Each number is 500 + 40 x the weight over its row's rms, rounded and kept within 0 to 999. Layers, rows and columns count from 0. Numbers have three digits each. The size before them is the row's rms in percent of the matrix's.

# layer 9 MLP up, 768x192, rms 0.176, rows 436-508, columns 96-191
099:434500482456473475591496552506509490496468520432490490451489451426465526455482511427515464464458437457547501503518539514474494538588473425561517467538485557541510584486568459558534525505485456485527539449505528480513551512606501547515519552546482480512471529525503504529465515353498492525
099:448515483567495519498490450414547462496435474528528500454560461481511547438464484524535495529464518469494442533478470579507503582597490499466467512500481520483558564481493471470521550476527575437526511522510480494476482566571522539510520500411492534470524499535480533406408423479485510484
096:525469505516460496501489473501452470483568557543519482474514504502537502455424478487425557467440466495463453511494536472524541445516421481485539499633452506440445564495530532534469464479455464538524500507452545493637477466459480509542554439488486621467534491551546491481532556465508453497
093:483543516491509488537506444517467476539465483499540539532527465460430527491510492506536498451430476520490524493491540575515502536587481536443506514494466527515543603435526411516547523530452452454512471494443453500524545541568530600572516468507537489541487534451533484525469493464467462489
101:495529522512501457516473452541562485471495549534519511438539443500493451454529450488522592551482477451495466508423489530529489499559511512481483480561497489445426511516547546478538483496506546482504566551530548525496516534435537493500522503501468449489470514505443479518455438463578555518
095:498496506449527456539515577509504496509519455520473491495464519537450475522498464577480519416547478455465481522543528455460573446458450456543494494483473452437495560559535485458510428496465552464438501519500449553575528492469503475508518443495499564481479526464511551465580521491496477551
094:482535425512520462481556453462462485499479485529454427560537450480497550443442532494553552486522511528530451431509531572557490485480511463477520578516552461514490463490536535466423455541561480497484488495561505567500446550492423505496482600510486453455507498516484494486476462479531454517
097:557539513485452442550554498467540521479497532481493560553491439536417507467491474496460584512499498536488452517445484490451523526537516493419542506488557496476524509477436464457494540475517506585548476487536526459486516535516452430484488543458517505531487520477577467483466432500501530533
108:485561484522528482513485453495486507506530471467520562516495483479553483478478461396524566495523529455537523515492502485541466460486520468464455447472505506474500551510529516434462526527456537504511461520498495481501514469554538530453529511523441473622520541479479514490471471490453467523
102:549498485502516479542528520428510479527510532495504457424457571524454550512446493393489508529413494404532461513487483474573533562544408483532520487529546518486515535452492506484419498509551487514519512519565587513476520485581474476511538445480487531472459574521451470460466558510496479497
099:486503534566557542485518515518525509511370542490549451434428545450535533472445501460534558472502434401545531525478518532449433513554482531526537520581465478465556580503513414572537481518544505567518519430560552545545477536467519455514558486500522523476493521503446517459491535455477535526
096:493544499543564443575547476506449465519506541509425564522550555515506510461501431528514510441513454413528491535488468564464460486463565435491521501550430436447543460508509525546518476505531427434487464441500533512546567471523417515529502485488551508582436507404510524503464498509440472499
093:485527515559453499502547519521509493569514512497476472483472458462505531509491551515521541509518502471562462477489512520515487515502533483532434496529476517491503526518599524523564545503464505526537476533517415460527421478438476470452505504534513487515568447588431503546519490461498513487
100:456542430525449472537501461504432457526547490516532479466506479463516519541515422457430459510455435486514489524524486490511521577485499559454467551506510449512467513475517502486449470521491519454556499501463474516504485528572526521505593516501480471519484500439524569499548424483452535475
099:451554465486456490634524542516474556448496501462531455547469520453543532555558510491457511528522498541407505540484535532474493486448554463446526495563507490451417536502586512578526533497518515492488524477435525453542458540536538476548476542518465641486559513543474523533488490388441474516
080:540524448541544464503483503525506483443480484441540513577613537474493525553520478509483482505431471524538535523497483458506484537471551474441527475508513531524482439462522497520470491412509471515426439479423591457478496533543456513578494541483606557428503490553510563555497464517473472536
095:520496491426451463496534543534471481504527481522550520496601526454410496468465544529460445482438435446577512491491481546517461530490467480492512517506468500473490567454578515534413417489455467487465516499488520609529506526517514536516477495480484507474397556525470515553504513521520528526
101:495594417499533492548491539445572508525506430454527503550530473529501566482533494519474530462379491503549468518521489527421489474515528481461460474479467490533472532428456463464491544464476491522484426500489519507467500514553486498544510487460501521493532457551529550497567476475493407511
095:538475513530471483517449539433516594534451561454500526548466494560503500454435472430441493410478426540550506553538478485463502555497448484478513528551504475531514594466498460484517493536532440543550565466562478565525538526419383534519540459494486534461490555548518522466477427483535518476
101:407520498513544480472485554482511488515506540516481463487560453474519522453502552538502477588446495514458503566394558532572467504536446520398566464518474517539429510477478546488547492507484483514513499448543497576467527524456479536518502456495534531531521462440481535511485421472519503522
078:501530418485491505561475583484456446514470509479574477472548548448474491519480549477504455531459465488503540524468549632475520525447518541481494524437455429430434472505529480477500558522485506516514559513530481517559497438510519456512501496462492511467551561558496514459539393494463499507
102:520526430481466553477488500522504482512533604455512490479514486560532504537440470445480485471471472495531518474520580470572439460532510452502568547520445479476538536456468518543440426506494571572531539460480454547484554488479471577458623462488477507467491561542462456566510565497542479490
103:489534434504518493481469482436491524491497493465491469525516533466539531485483502460463570499493530448534527586464468434510461558473489538491487510501475546504424486499541495479416437536487516533558425520530511476522513515498494543498498415556510447584502506566488535512470431483445552548
106:468545420470563471592506490493465465475508491429508488508594489449405530416453491496548509508469439508502496536488511482528479498511546505547529488529487510509513534453547517468484505498559525451456459549555467530475436517440496504488480448413412508531528454517459580530512482475370493511
104:397500510511544519559564535530517448516478500486451433564514472557476491511520496477503463459443419517461468525504465549485499400496539512521509550472438429464509543478501468533434463513518495472511453474527586470529448478524467557522497531458509567498444506535537534565522510481521470566
103:424499425544531448534588433474535574460511475508523506503492491469498541419496549472517485490488534495551497525497533467485475538548449459514461446444493527549514519436508419538575461527452575513508542471537486555473512463548455514579473556449535487557496449515533542485524440435425503543
085:504523511503540494534484577531558532452575492442446513506533519462489536472501501437534488483447494556490444507514502463525382531504555447479573518502549519504497565473507474480521512458453518519538482547556526510476432537580498486505500498472412474459500450520502433487530498527518495492
090:489553528481479521543497506461515562461490492535488493533546449522488498444438505606440497520413470511458418472506498532474570493481473526486543506453467415472435511466512467486552482493494455452562456484542512438550534474536477457550531500426563551480414471466424483445510521499476461524
096:511522446579542519557487515516537530541426519524484520501530464518456469445531479492527520510394529447487554541458552530515487555497458484473469476415522450499441502482500489471504517486417618526498553551518528449513410467521516426468593486478462462489444444564509518508434467460542502534
124:474542490507569477571513525492522491460474469446491484499492437513426506470495501537467486459469467507547496507428617537495500553555485458546501384499467465425449569467522526471476533508502501487493488519537548507491446472536424558530497476487519477535498519535471497478524406450426490528
094:561497434524557498511447536483483556529556553512546551459524534448413506456445491438488505494535485509506553502439540528520443474598424486481495538497459495500479544517527511496483511516522510516506545466530619521508503562542523488488477443491526475490542496494481449519439505437440470546
096:463483529480511444503553532530404426442511506410500500508539470523534535456498477506456545508444457488488505486503534482403470479526427464447494523517462475511441479515435472537513447481533427544507493504538501557518552556523463477519475558502464503510451518537517514454564474500518539524
109:480537458517519470497555502458555470514494545455481524500523492496497528508506512535522585445507480445516423537404445518512463500522493418443503518489513501463484498476539402493501493479542471541446551530516471484613462584438439437541487476499549466440533463439455494512435489508522513565
094:538503482511466433507536487473557552426517542567485531525457578509500530483519494435518503532502506492469456530474525494441544563480504546445476462509495506481520492460573471490463516607542491559481505504502517540546520449470542564546507482492426535517417453522491482485431515495474547482
091:523496457532475453557487448400491529440562512509539506495568541553537597495393481411509572551457493482511517414505502573582486494533538472432523544493536460470500481456496469540521494553455551487466505525521422506449509500474513519530599534487458478580494475534508473510462518490463555526
094:471546503553507487524496539478498524491469501470494528546475539516537539483478430399531562444535467482501476499476548544541406421550482473470527442484492486387508620503497524497458504564495477559476488482575540540490503598493472523566461462395504436492538496543472483497467541422480501528
095:508533505492502500427556475436424433469444557406514537507512513578495559586510488509479495399516450440489465479459521496517539512456466509443577473492480533548542496480495511531504492490471508485518573586555469474564533487460509460519503509562460496498518510551468505409517477480509539507
099:485631503563477500493492491592504470476494536520545500495476538495486471586487446417500485480522544478516504521484481544542527495560570465497501523504458472516481456505599532529469448534523509502523487498468548469539573473520495521528504538407480520553420492529479489528447453450537508499
112:489585467587527442546535521447504473527548513502474472512476512500515550429496428581470504497491501445454491569512442579481517489499508455503487404530423510519514535485476465466535457470537443501499478540512584530504561516510457495514504545533427526468475490509462547516498522455521531609
098:528517524518524446558448575477492439527519525502500479472481446446471488582563480457534562509539467489570555481510472471524508398453430504503483514550485433493412515421565519495527430535528445492492566547550479479478509492504461506489574514567519505486507471461492569506532486444453491605
094:553491459486460492513493521504497537525514535441512464487532481449530511462543491490486526421448597504559477522528509479523487538538468433430464437526480429423511467454570478515514485503538534513484482565556551524539468534487484453447472513524450593408517465527427484465465498509516524473
109:436532489487442501523509457524453483532488565465522564507516556516488526492538498512492572507465438485518524453456503535431553531481500425461442510523466372455428511466469491499474492575464516509513471529467472499474493450468472502504540529548537596522444527504518577516482473492537490516
093:460470437500516545520504500525479489489473476510530539459561449445471467545475448515547508505456465500483504478443552420477482470510532513446508575470456507506474530572503541501463535488559574555557536524476537491444520539454448558552516486545438428512481552541502490442473449481507580526
113:500502461567479517505510521528457539503509518502558449491541508522436500531443495462476504499460455419527524570474509475506453538501448528502484539464447485524484592526564457552547488482487500498484525473574492398509534516565478495556488462509520521487435490470517492506424479434491561517
104:428531438526547526549549490496443500511420543511466469510494583438396487460515447488483533419454496516497484544544504504478535505502484514453533485530502517438514559518440521456478509574494477516497459478534533485496553442551496477508540566467527500535425497466493502536437469483508526541
102:456498510486625518475594494521524497459548444524541417491519462489536580518460449539528521429505497532481478526446456513523521497535563474412556476486484486481470542485473535483436431477507547550459492548473524546463539538482584527583502424509513602549503491506450504512516479457462501511
104:444474469503539479484572541475490462561491443497462466551550489426447532456515475529504520426487519473552467561440479493431448512457471432457556462520509503495534508496569546545532513458527502512531549481575537524559567509537441486504514513525494617538484583561485496513488513479520493596
097:405522429502533468461439459494514525487545575503536500479467511436506542483539475459490473429482457521605515477473520482496494540497499462535485516543509522494534470527518519502427480528496538505518467502549548583432514518516464529547529523474480505475485435562522546440530502473520574506
104:553505488440564512519529526557466560515488469444492515517483516492461525522436476507430490490508531483454477550511491476493499544487438464534545473466452456536510556476447502550475530483543478533542455527506491517532486490456450504471515467484507576454528469441521508499525470482505498548
095:520563517498492462581583468518505498464423467474546463443504500546463584549485497572503493475489504557498507479502482492496509523479519490511497459475483436431466530449457495530455456571421487464475535498492518468533519560475486526480566461480548560502529440567448520448459449510575524508
099:521573549477536512512524511534499459512522477520455445564505522483464511437515447516433526510456517508508412480504526502545524520520489420490582490452507475529447596496519543546499535607503540522467456519513508552514492491513500476516454484506445481536543516463540478525562450477525442563
097:504483534491580557485538524529461443534470496459495463477585467464466523499536523508511547365546505519531497511534495421559462456482448483465480512560464498554519462480500528490465479556472517535562463478554540501497496513535472522549517479463401520488515554505501501367481473474557559548
112:446512448543522528520416484573510480520469511509464527524482500508477501518499521530484590403483559432500500425460507558520561508536510464473496475540470462512487483434490475504446472499452506530537523496496540509471536555509467481523524506501548487391468554491517519451507439454499447631
087:485505517519553493549466446486486476489571479450631461519508489527477528546478531500478461472462534526493468517495469490507415508560415531513566517558501498523507506510573462547484439495485441456510498520403533518486526599473484486533582469457522532532539470542573469426519428495497527509
102:535506469495504377507511502505511456538517483494531457525501510542504441580399450488550556423452548432505447453546465515523551500517521499441538529479503489463533596477545464530478475416481499493478534539576510482511476499501493497561541506429525523435547504543459533494565523445475528542
092:478507461509416489496530514568499496444498448486477497549511481436427495483502488479483539490458504444550494548505532501533474430411444533570462487440488475490489556590435473577491519501470512516566439505446526518625489494511550514559548506512491494438484440500491505511460462498451532492
101:550512516516559445493496440489475441464520520480556504485506499503518488485579482494434538514469469554538519522413479447482418480562519508520548533542456458453514502514503513429481432534520492485438549486494477598525491575465470458519486442514467534558509524501434458450452511448421499552
099:463576453503506458501541525457427397470484488430587489528497418473432456542443552504506481511555453448514498522426528607500506552511534438390520448492460431504470551493524472462519528458515488507515520504521559533506522519503464461517534496505493517515539493549514531505470419517489480549
100:444497478531532465492474441481510514523500515511488535467462426473392442479537552527567495517418489516530521554512553523567494472428527460457516460537481486515542477484556423515524460501530528536551459575495539472502465531495524496546487416487487501550460486457514522509483434377477493504
104:488555506457530434459566551470549370514439560530514514491481461473480463507526507494476538492541447469523508594525478536497535468467471486532479515502438479501545483468486490464396469494556483485533466495529477529499525453526552556528609465472544482439457566487517504540543498483439499563
115:450509503514566495520470507499526482443528490494533462525534511473510489494508527558430454405448529480470474523508564607523524489525444484454565498496437490411525494359516484538472460597524495543510549567473491478502540446473493587502537456495484498539536526441442575482550465458500542528
086:447509429534582498548478506593538435485472529425526514569519538480513562555483480509498581459506437492518525502513507484499484515475521502428546440514467523532529480498488481481512546470513501515503453534460537536494500497596415487496557558508543514457521437536501467440543478515475468550
100:503498407539486559541519538492578479425489469489534490477491411500488441449500506501480520474491541534508538577497528469422509497561543463542480465510529441511410527451472493471492509499437564541525463484590476436433513519559474441476579493456545514602466482527550587539420546469449565529
105:501488500542607513525519533432526524480453487497587543447532448461422575419466470445545533494500441498486485512514575516499496489554454487511493471561470545519457538520551535516505495623519543480535497519448590431532470562497560523460493497442482554477542559560490474532430524409424481507
104:531530542529536487528527572490474425526580565461500526479469487477521473492418436474524495421447466432488454485506485466484480517553430461496446439497454481521507544425498582460539459497531459510482499498554524500502513528565425492556544511547491541451470485461528598504503550502502532491
095:505523393528472468520536493529436495466518540481506530508483479549544567522497423546508527414519573521517569557552497460561486447515511540509533487529500428504512497526494426433512495507488484479493542527599529464503444499498442449478534436398503430495507472586489538426513488428502483504
101:437569491538487408562532449476470505512457487445527575474534497497478505484522492486523536519491598528505508543467589507587503542507539543553451444500523501518544531444526454513510524513501547537562482456498575510547464469530504434439452506496439464487447504539421489519497492482429454585
098:500485517503501466477553621531452427448543502411571490522545469544482529526477456540490503587487550423499500518501471494509563479483446521510471566550472423555443559481524454513511377500492469510487478527492532463551434501542488518513587511496520524471488506481515487452511490473505516560
093:472537551535511476504518564436517525515497518552513550611517510507519556460453427438425513508478521532520547459378481562545547503521511477486440429521470462531455589488484450506510518470498533521592479479528561543511489461571464536472520521494476465536444484548515498491473514483426501517
095:491507487530549486502619486573501553450582555442547505471563484464471554479463431506494466493412543421506559495454535518513457517487448538520508509521527489486460492546498542463486456534444494518475520521478531555525495500614494470475478491530500452494476479567408488493469498521516456516
100:512554452489530498555554592565415432516524516451540496528513530533469478534520528503534499530501492406534440491520529596583554478502525461417508474481502460456457581439485432427488505484492465489527523502517492414465537490491479427485520486490460540492508536571444502446499508472480513535
106:561525491491470505510551517471451496545477490577568520523530449476543466421483452523477490443487523413525434471475522516525492529555513482498480470585465517448413538465573462526485488557514561516548495477546529484497479463508473589588563422489442554472428484563414532552542525482507496523
097:505491462484531480501500589505536520406484472505504464506562552446481512495447513497505435475530508420518533511459458559503543468520536457515575557577497508447448556503481429559480531480512489561424455583522503497523462524511517537486496511499560541585496545445491495520478495436447512536
# layer 9 MLP down (transposed), 768x192, rms 0.17, rows 436-507, columns 96-191
102:491452447501489532508471480532437555544438507446541486556499488452556509500518528549469521565523483475477524557393495500582515510497452499513530507478542514502507458483474532401506521511503426588483542523482437473427421448476502544510538568444459506519496504507488514516512460416513526533
099:491486539532470448506460447484480528468485555583530472506568491546502480525494447535536533504500471475431516546466490473492505445522432464557533429541419443548541519520552449592416508473583477516490426427425473494440492532550523471524456519520526491493514503522488543497462494483541459471
102:508320557452559506497495464492522528509522505517523492505526464522433527515508444439509457573452498484488520486496509504478522527509528488488490448454486509478509482518470478510427456492503497569441478508468525529507482494488458537521557536523435578487428528489517531508527496485408457455
099:508591553339594445486484511497495442497483537444541495469445495481437491487441507486476461561433472512496543477559468545513475584456514472470540493527510451479496466487548449528538505426515509496519465428605499522470476501540427450494536540530508468494518479573529464508496494450488514559
104:471558534538503560494510527545503472511501469551512511517558511533523446503457480541510439507525528441507456480552507407533431512402479469523497516523441523465557453581520490469517507486551438470455509457470528514516573490434496543461472469516487438540539489512520529550536530491501497499
095:538440524456479484531457527612467494442471542488493464435443499535467497520519501469476446484495486541524505487561426515473490458487460482564538603459546495471521483488492461517555497452444559411530446522501468576532464489451573569511513500530525512495530496473474492525535566500605446450
095:455475503563462401514512439562504506512448516531558512518481498448461562556539501474521467529473516558408576473453493482541513421551552514486474562448462519548514483456526542520514505454475510493523557393464468538454500502529534507444560492475492517498490498510494516520451497488475510532
097:536538508478564512503533485500496508506594532487512456483481478485595551588480501524539509496565461516500579463514534450485512515510556491571486441535591512516579484512461488529488494468517465462511536434521463428519515543461440561500596538459491476407562498537485554527460563502483479557
106:462471571522460505584515465466523495493590491417529457492467537500494497435465500555493472496468482562502434447483515454509536498523483501421527498529496483467571543539488464553489494555519531593454514520501489473501455497549496413483463461501481419453474472513530505512515586426459518518
100:508454538472423479581444473534541478522482505481546500487513542521523549489497518533557482434547448504411549622540526464445477539547494508605546452523485502457512454515468529555502463458487464426483476534534533406511449526526455537464382491460484505480452544523525489479522388563516494484
100:542488454507515589458448577535485636506464479527530460531538539495528499503504498535495509505500522462619483490508429537510451458586494558518489522477498480479572476512475487558477589465504490489567507465464431488522497505512527410504515405502515539470460508489465462478547518486510490496
100:497485516449453579479468500566466512519474480465545426485577476533461517515502525474536554528528469456416444524531496547513509483514458521513491517544475503506535458503588488441484496574448556464543455545525463577518533533524514541454540530500437557486460485469416515469491509534493509432
092:531522437520517593508511524469533533507557434482508532425524495462446468491516487514515499503425483469531604470486491519559540434492496469487515392493517439493502536477502524476554444520545496527411543545469596525513542515482534442455467512547500470476482513471491462434436545521441436457
102:457510530461444422599526519486487506580503474449544501574521496469450520445499471512541442510504488578485507478502501428470493531500441491443473557509457456515550499537503532580489481482507509502551577514551495486488501520567509546490470488442537433485503485490559452498462404495484518384
100:479499533512571470517439460502567520469498547493527437578431530513543514518501542501507466463461512502528507436535532488454534453515504441483550457465476474622504502545551517493419499514491524535472525580503509512483500446484415450480501505480503532566523546517460477442526482466562505478
094:480377479552472491550484493527495479530565538498506491452516503461510566530477555473494555475496483481461519522504471553510515441462468524532530520491494483585469448536449501488512463562494528508504473492557498473521471456544488527480519467448443555528485504514467507468538488702501499503
098:505437498371470488495533518488462514561507395533465497470463483468471541502583448579524500463512458429515490433475496551516518522501436482557525455462514478506477546487537512471478526478485411458394524487493527528475499462588512492592478505489500499501461505489520568517507573591447518530
102:523575517488462523478475498470512477522491471503538502561509537483533484512490468540511552513601532525510576435540516609524487519559522474479470476437552499524493491500455434561540517483481539528527512465528525485514517511458466538462440504524437427497437522479473505477500557396478527531
096:515513498545551464537554523508494503481496496491490523497488550449668524503497540534554504534499467493550481488556480508483467539411511471486398506541505493476478474518442424482502485595480470505457464474528554511529494525520446541455485467506556520474495579463505461527530468509496503405
100:534486587530529540512489529508462468529502533558570507483514500506531535531474539464507519490515485563480453515488489485536498514509447564471472456497461445578476477554544526559493473543500554433488423533464461516472479519521534503523471538534541491509434446543408480460512481522542480483
086:551427483532441495458500455500442516459577531478485480439504501475511531436461490500436490491494554507481577509514480471504479454519496469536516530511522466527508500525501515520489434556498530464516493467551423446501521467514471477504511466486442505523523519454537512552472566578478547496
100:582484428485525506425547480540488499444431523486526492493521453472557477475454480522483479534519521528447549529572573506490521517526471439536490552500440539505508546492527533505406455517391477461492445472470529499511501499515505444423530424491452495516543495452503531447539544439525459486
103:456456526500509482512493489481479603460490441470488505551535573458518491537461546518471447483547542590428533555441535462462439436501406546515503523490562558598509547503486493460530568490501523421524485476503510515450480406480525501526482455531509545539460505515482454453440488520562521505
106:483453435496486540536499511532574440466557479461534549512489470487537476487441521518518475533514557480549547448555471453508505520542521540550504431517527456424474504476423482516518508594521507510472492443427506466445487500450509504505469534464537494494507496459484508537553482539523518524
103:483500504474526509503480515480522474550545468525503474484490453550482543530548529416457444526521442550508508535408412439525546495488546470535483506505511431495462527461487442534494519521519609488449479503469507567484501521540458512491457471507480548545484428555527536558539577481566543413
102:466430600498465445459504504424495529507498495580501485468515500520471442510469558508449519551476555498531535494459449506505536542580429489569522476445521463453501542507515530489509497557442526465508476487542503558496562498462454467479521493508548501549500487479496598452505525477446507586
088:468463517493517506472523496532488513428426489505466479441518426490470490499476415554483496428520522502529471459498451480461574501484513536548460575512496513441470475464503499499442553507518527529450521516514493520440493447494416539561484521537539518455558503524538513530493443459524479517
092:488563509481538487522444442492510512565471432496491551528550426555557577455563538508456504495509536552451481491448522564395514480507486451459531484548505467537485462462485556522466531510541501537540534526463510504500478486527510469524452442420457505530524463492519482481511479548430539467
100:525508493436498501509477585467482491447513473521486474494504391529538523509512488584460503503532548462496451492510590513436421491491455450437505542472490419522473482486548418593484560501579464576431481523442504546450544545537529557467538501524475489596507444471481586524503508416512470483
110:456460526508484545483490474486528569458549397530500506447467432554498496464593538418524545443533483434493478553449492477453478521551402444471505441558471503505427525458542485527458472460533500557478489530505434500480544468546511451462573463484481536493495552468548424498553499474560454511
097:551514423536579484562488473482528485535510514495419594528483515516533428479495572522508497508405433513422559544560472484528522458429539507456489464420495488525500532462449502548509479575476514452492512492526478524468581513422540473412528566467465479538444534488496560529537528507511443533
096:520465520466514552475543450435442542509529494459558495460486550442515474529438458550450463468535479550493495509495536505475523514449514483542524498474581509445484483511538524509493537535463466424431476537554482473517539454501566437495567540525534511500493487449553429484475449450527500508
103:515529507513450552549495537443550499511548505500424528461499435464495554423510509465603496443548488509521519540407453484548481519466477422488500545439521528554547503492442508473487542522559470513479500530525449579547571509475453573502453508474506519460527499467510451503508555502441522503
092:502437449510497494503528498490609504453517512547500500563452498441533573493512506527482483475560534492463531556471458540446446459489490462569489448491540487494471523487469516453452455559511450463509439539456524513494509546447485476510537452486424422520429511548471490489491444496520523499
093:498414545517443512530487498485436513466402499448554490515499514492573554440566579420512547427529503577495504508512510502526516509533557524529491483505452474482547486492510474527473566412520554515526461498535421479521556584500541479478443545538549508508482531447522489451534495514505544514
098:553513486456544486529477506515481528562492448466467494431573529513470441529483429533530540487477435465504506480493520565471505421520499503523435521502532453449543512473464514457499532479534541534510509504471398487456463521492491560562510511486519539525496577442574533499564516504484503441
097:540474513508427486526455526497491462499436530482557478449563551466533486527493536489561502502530514520527423477489548535476532483482495480504521543427516658527507429471503579404501556548493479447467520536488510421463509447437556497508469507485482433554539447490469497494462471430514508478
101:494535467551458522460490470521503463530490497496517509447559511503506455545520449552547508496541467534448494478534499492509553491536536475530558509530481482542518516544507553457557515520514463498492490428440450494489459495534518520432481561538435548498520415473521477496469526512538508423
108:505551480432484498478506474501511462517514497479447468416454498461568464522481539504600471474534532550447468466463557438518526482467477470477614604480542504468514542501492480515503580545517472521481552455438477485421537566435473461467432472490448513386603527532533481615471518497534513536
099:514503452555454551567536499588461492492511516539469461515495550487468454471402572435536448455505464558512505491533488478476539441500497556459524494508563557493467502526510490572469546507410462448520449508507449519530488465490565496526481493538535568490590436492474453509456559472507499544
095:497587463487468545521506553460491449524456480517493558498445525503497523535494473509420523527502536497453461433477537541514495426458524505520510483428476439442487504473481500418498566580508541543509515560477522419530551555499571460412453559475477449540498430510507529466499515548489465513
104:536364441483453566545535473551451504476414518492478474478486557548527557533438492513499561457543532467506515480471550536500504562497508531541454472447519513549549485502562524515489511489508497572507549510568438408501453477529485455462485435533524428524460540459549476483524491503497545468
097:512435552485526496484422465479605483464475496560525511441506441473446484541515434453512509513511506506525554518536569528484545497517480482511541464487574572527495481546466496438510488516527536509476455546485489460556492474504518516499475488532521489542520530409562521484448446504530461522
108:463562510365518480490497504470451470478408492506469576545505527521504531473471495491533489457564472456507573458587464501528522463535425550547451538506552487586448573546492549597499508447487561477465528519507509459502522440503529497471496458499560565449446541478446480519457520475498500467
104:524488502518477549401476475506492503473554501502467463542487542554558512484469535608478514474507493536507468512495452451517539549422542485517445529442519503550469546447542507460515528576510479494491471457460468413464500564501478515471482518502548471410503484448506476604497530489490464486
103:510469556553527468516501465502520499492470503531521487510478457528571525523487519520515531462534455521512515456443478501511485496478536487498492566428518453487558468556506538522409515600526456517518507465554469511483545492455544531423466513409475493447465500431551434423492518482488384503
102:502480519560467457440494440512518501519497504507506594461520394401540436498516526468421483559475481506476524531444484493470542440493543551466490501510486482538492493488502458531512537555511515470459493479433509582472482496487479461498503504538470547525556430507525534498520554459493482492
099:480483467482491551566526512502516453547503472474507432508511508453495567484570503488522472494409500501538456444607450571536477461533582459500501516479557463427455546507469510533495566472461564505609525515543501475377461528442532493514465504454432508465561510477508501495509485540537455582
103:499494467528466504498589503501567643530541507517448454463496522477536547512490537482468475434485494528594506472508499522500441556495515512475441550522495568575570573445451463493535533439508456470512517449524441466504551502506511537560485518465465518503494446477455458480503525550428503495
095:463545526503535546519548484507506520497505431527547603475460497518503519524478513553521477541506554546534487527428494557456469470446525503498483531500529555465531501452492526575485608438485555407488492464491438510494516533473517525507493521501557562456529470524465457488520470458531561466
096:449561544508530546426472502518434520521472533474427534508521497474537567478483466509447446418560531592515493480527542504474565464549519516468459516490551507486549572547530545490537550497509478504553419456520459493440511522541534463510485531495449469435507444505500508518531525438487575519
096:477441422558496466530491559478469579449496481468533567498477544510533464521449425456456423565466510461504504475502537492500515544463506455506560535442477452441529456456486500533432505531490472545512472542471521561544502512451534477522534470493590489514547512453516511560465553575480421490
108:599503536472530426481514433543579496432582459576544542542575462449558491511470458561468446497521515501474487516507490519430506431437492560559441496511484510422532497507514488479482552540491507501533509567561437506512490444473549481495558455479476488480519557501485494490530512505517574531
089:498466522527481477516491510542509556472549451473517550470550514491501506461520495493498476495543544531481517516481443531591561446471502450515524518468519503536483501491567497505568478490483475414523439379562445482451512493487498568573422484467497533478472505532452477474519496563543503454
102:467545430506476495513465478485493524552494424479527529499509474563495524487447487597486493491470471478442485577477594472483503532452472487475513489458453481558500484486475547594525540475499544522459525512515466482455554481517407470464473527553469460487490493497488459504445507427465553498
094:548448531543516538495532498437502511556508497524495434433507551525531416571434562445532469448533525486433497449524552524442574546530521468445482503501475488522478488413542502504516539469515497476533400569458521551457574411457476526464497563526494470527478501483504494501445532515519508487
100:575485503392468524493552432523506522508516494500522515484500509499538551489457536518422487532454519571560450510510457495578553522533514519454472542509545493519513515494502498513479507529600493500428470432493417537461551444486519460514493467465544499459525530495434466485492543470507469535
101:523512464488498585472479467511472456441554545501504494517471536473528548429479524512517531496533555478498567569500521509490523429508466504512556559448581474518534497530519468490389496507464545525496492473519514526542533483485488455548438478497505457539506465485561491556458492513515542513
103:552392530522477447506545531531485471566498568506421539533468498486542548478500498495551518494488503537516528530495490498506390513477534549464507485470433494484552513489506475499445556482491495519484463482504507579427514536456451522462524501465494526565475514543530566382585431371495485418
101:565461601564430492469448496563421511578465527490501419453520538480550470483539482466522471511571491486482453489500448490457523519503457515491497566444427498510531473593430441493536445493515462476423479546496480493470470506534542525504441474525476529549573513517526435571479541496469467549
113:573454482506412467461433518526502520474473498433475517552429503497512523463488574499499491538535482470492506525477560543507489565487498481488512544506574552496539508505550552508495499460542541588424605507400460425470578454535560545517501505472540477480517498497489519486510486362439472492
096:520371537480515481468501464485474484453491511509525497429476513502491490487455476506464468520496507521436517472516490492444542484553474533547490445526545509501452521521470521548474450528493520500489502494561468433566431464488526556535515412514428519567496483471509548548497521501470592510
101:547462479464510570508463494573494541465516459512536418458428484542494529525532507550423458456505512497484556538505524488483576384487422467487501460469479444481499496511508503592489557539525457525473457506481500551497531495483496434470497516540551478556464543535472480512525583504481498479
106:473315533439515482518494465477481501545537403513531446454457548551477538557528520489504550568466483507545473527584502498513563516517457515477496482492415523493475504529434505522544478504529479489536526512487465523504492512488530481493493509538527547451498532492451513436519499456494481462
101:542406487418502466605495473452440425440465508503493544455418547555529509480529477510560510436447498495511477508464563446457475439493523466537486511517534520517478489511507530496487524480487576476493510443611501457492510508502477494516477500518561443424538471539519543426523476498516497483
096:490504515480475501515459518421585494476486487502507577462572484481478446513514523535535516514493494521490498439515537565391536539574498512516442462477434537467478507485501480546580558491538503552506437544443503517498485466473516512559501581491508555474537485408439536536534541496455480453
101:427534532519477532539501532564530424480492520424491457489462451612471543554493507529527546512481466512488503469550562441565477464468505427489544447527541510532502455480539457604474508500499507535502502498439535471544510500491474470547489478509491516473483445483528502452488526431530502534
098:538480371462510548480480476445485580440617501492522475541424451542452425508492448490465470460450557480517508550495545482518536532543539464456467556535552465518454574484510511406546506489522484458503496557492479503491567497455452571460499547515508480493494505509542476475581522530523472543
094:481557589464488482501505553543490541475478521446521432471530479471550600483482515497536502476575522547523536457508494459493525442555571442482477513510472443473531462513512523428496580491503528525487448452544401475452514519481521494551521498541509537439575471461550447505494466468451561540
098:538580518513499500536538437549474534499540532497500483490522499560494510549525537515501437418529578523486542530483545531465449495462503545499457480530455528554448539577530522517465426458464441464468503470528496496504544473518516441486481465500505462449471482431491440510507528579543437523
100:480543476556475486442519500534461510508484496460498506544588505544524442525515475553514438490506532482491526483521524476517512451501498484497470531435537511558634487572525501484516493480499443552534411461513568540559467466535474470497513548511466581450547468510447468440506585495507518495
101:471472465473499461472438569466536469585493457562541538494530492469452480576496551446465520514555480552499422489515471471544545549493498449496511496439531550492560525490490494477430458506497483533492507500457499557565525506545464526537493543468479485479500512530452543490499541476461517505